{"n_layer": 8, "d_mlp": 2048, "rope_fraction": 1.0, "attn_scale": 0.0884, "tie_embeddings": true, "init_std_down": 0.0, "lr_mult_down": 2.0, "final_lr_fraction": 0.05, "seq_len": 2048, "doc_mask": true, "train_tokens": 906800000}
Each number is 50 + 15 x the weight over its row's rms, rounded and kept within 0 to 99. Layers, rows and columns count from 0. The size before them is the row's rms in percent of the matrix's.

# layer 4 MLP up, 2048x768, rms 0.0619, rows 1848-1862, columns 576-671
100:56 73 32 44 40 18 61 29 47 40 47 43 40 53 36 50 57 60 43 24 53 73 74 47 44 44 47 57 46 54 42 50 54 49 71 20 63 01 53 27 64 74 65 35 59 49 27 43 46 48 42 82 60 66 46 34 49 70 18 45 66 53 64 50 41 64 63 27 59 40 54 46 43 33 81 75 86 46 46 39 39 45 55 48 49 17 42 60 55 43 31 41 44 70 42 39
098:39 58 58 35 42 38 50 48 47 63 42 57 56 54 53 71 63 48 56 37 34 93 68 57 57 54 48 28 35 42 60 57 50 52 44 64 31 48 67 56 66 34 72 30 44 49 46 39 56 53 35 74 32 32 65 47 79 99 39 63 45 28 37 17 81 46 48 43 65 16 56 33 46 32 26 30 67 29 70 50 39 46 24 43 44 38 36 44 24 46 34 33 58 28 33 55
103:67 50 79 27 40 34 63 55 70 64 47 34 48 66 38 32 63 58 56 46 69 57 50 43 58 64 49 29 67 32 53 55 63 33 49 62 37 46 68 78 63 34 62 62 53 50 18 62 43 36 51 79 51 50 49 52 53 66 51 62 49 42 60 57 42 44 43 30 44 44 49 41 70 52 39 18 15 53 61 64 40 39 44 60 47 31 44 55 53 87 67 85 73 67 38 72
098:37 60 53 44 91 65 51 63 36 42 64 58 25 56 89 24 68 46 59 48 61 28 51 42 42 33 52 28 47 46 17 38 51 45 66 31 46 39 15 52 76 32 45 27 37 55 42 51 54 64 41 38 56 27 63 64 40 51 42 48 59 78 87 65 72 57 54 65 52 50 43 77 63 55 49 68 53 83 36 49 46 54 55 55 70 44 41 35 58 68 62 56 57 62 59 46
104:33 61 75 31 51 30 24 38 47 27 38 60 83 58 41 45 30 48 56 33 48 63 78 57 38 53 62 41 48 40 54 49 20 56 39 55 21 25 46 66 54 49 60 27 43 39 53 42 21 69 55 54 34 61 21 65 49 63 57 39 53 68 72 71 48 44 70 31 72 72 51 33 42 54 64 55 60 88 27 69 43 76 80 50 59 25 51 47 40 45 38 39 24 61 39 66
101:63 41 37 43 68 54 53 52 47 49 64 44 46 56 39 26 52 59 58 29 61 23 60 50 35 58 54 50 67 09 39 38 11 58 46 52 46 49 55 49 52 44 25 58 64 44 75 66 72 57 64 26 34 44 51 27 42 63 46 54 30 47 53 40 62 51 37 51 51 70 44 59 41 51 68 58 35 40 44 71 39 48 62 40 55 28 44 33 52 49 27 43 46 72 60 42
092:61 24 23 25 60 54 51 46 60 52 55 64 56 60 52 42 53 45 36 45 52 41 50 65 57 30 87 41 32 61 23 36 65 39 55 62 51 40 26 63 42 51 48 61 44 58 42 43 76 61 38 50 38 61 46 30 52 51 62 55 42 47 65 57 55 40 48 51 44 81 61 41 57 49 41 36 55 46 64 41 38 49 36 84 56 65 21 68 66 36 51 52 46 34 18 54
100:79 42 78 59 55 69 34 37 63 41 71 51 53 11 53 45 61 59 61 24 59 42 45 82 08 73 71 32 48 43 59 43 38 22 58 79 59 54 58 57 62 35 73 56 47 54 66 45 46 40 53 73 49 68 47 53 47 59 48 60 30 40 41 39 50 44 46 30 45 58 36 57 29 80 61 80 82 54 40 55 84 58 24 48 56 43 67 48 70 37 45 51 53 45 51 76
099:54 43 44 64 39 71 67 53 51 63 68 41 55 43 40 43 37 36 73 55 28 79 44 49 49 28 40 30 38 52 53 42 49 60 61 40 41 43 63 52 54 83 39 76 38 37 53 46 67 42 39 34 38 55 29 32 42 50 30 59 27 47 44 29 53 23 56 64 15 48 38 48 59 48 36 43 39 53 57 48 47 55 36 35 71 39 34 37 48 54 47 49 77 45 47 50
093:59 36 60 52 42 57 30 41 51 48 39 34 42 54 36 43 50 69 36 31 38 31 51 24 43 48 55 68 61 53 39 41 46 62 51 64 42 54 58 02 34 71 52 46 37 63 33 32 49 70 41 65 53 35 54 37 69 50 48 49 86 58 45 30 58 45 69 39 34 42 47 60 76 50 39 63 73 72 31 56 23 32 55 29 57 37 51 63 44 65 56 68 60 54 55 56
104:53 51 24 38 29 57 72 79 39 73 47 71 55 66 63 59 71 26 53 70 49 49 54 63 78 64 22 27 45 65 61 57 42 46 42 43 57 80 35 54 36 35 59 63 37 57 65 46 65 32 50 49 64 71 27 44 73 98 51 56 47 29 57 37 35 52 54 63 84 63 61 27 41 56 32 42 42 55 16 27 66 38 44 62 26 34 55 24 34 39 44 37 31 58 44 61
097:42 50 52 59 41 46 44 39 52 53 41 47 61 55 31 32 56 48 41 45 68 70 57 53 63 63 29 59 54 65 93 54 42 55 56 81 67 00 38 51 57 42 06 34 85 46 24 58 31 36 38 15 46 50 15 38 52 41 60 60 43 59 40 25 53 37 26 78 20 49 44 27 44 53 41 48 50 59 52 46 46 47 36 51 82 52 34 45 54 60 37 59 46 72 62 21
097:34 41 32 78 37 28 34 58 52 30 31 32 51 56 58 54 14 52 42 36 58 29 33 30 46 55 36 58 61 60 46 84 67 40 58 19 58 31 60 68 52 18 51 66 73 65 64 70 50 29 40 28 62 71 46 46 60 49 81 60 55 27 43 46 32 53 56 48 55 39 54 48 42 38 58 33 46 80 38 47 33 74 34 66 47 61 64 44 14 53 56 45 40 56 48 61
099:53 43 52 34 49 68 79 38 81 57 38 09 21 58 58 40 31 29 21 57 58 56 61 44 28 49 58 58 36 36 41 45 32 25 39 78 58 82 41 65 53 35 57 47 49 57 46 54 57 20 62 47 45 45 50 32 56 60 66 63 52 52 81 48 69 41 80 64 49 39 41 33 63 41 27 55 45 33 46 24 45 48 12 65 43 46 76 85 55 50 49 56 59 49 56 45
098:46 59 67 41 52 78 38 71 46 34 45 49 58 44 55 56 52 46 39 43 65 27 32 21 41 55 35 47 88 75 52 40 29 23 62 35 28 74 61 57 62 64 51 41 81 56 39 56 57 57 30 41 70 54 17 25 47 85 43 40 59 36 53 54 77 44 46 69 66 63 66 42 52 45 37 49 50 67 45 69 70 46 39 44 66 73 38 54 40 68 53 56 50 64 49 55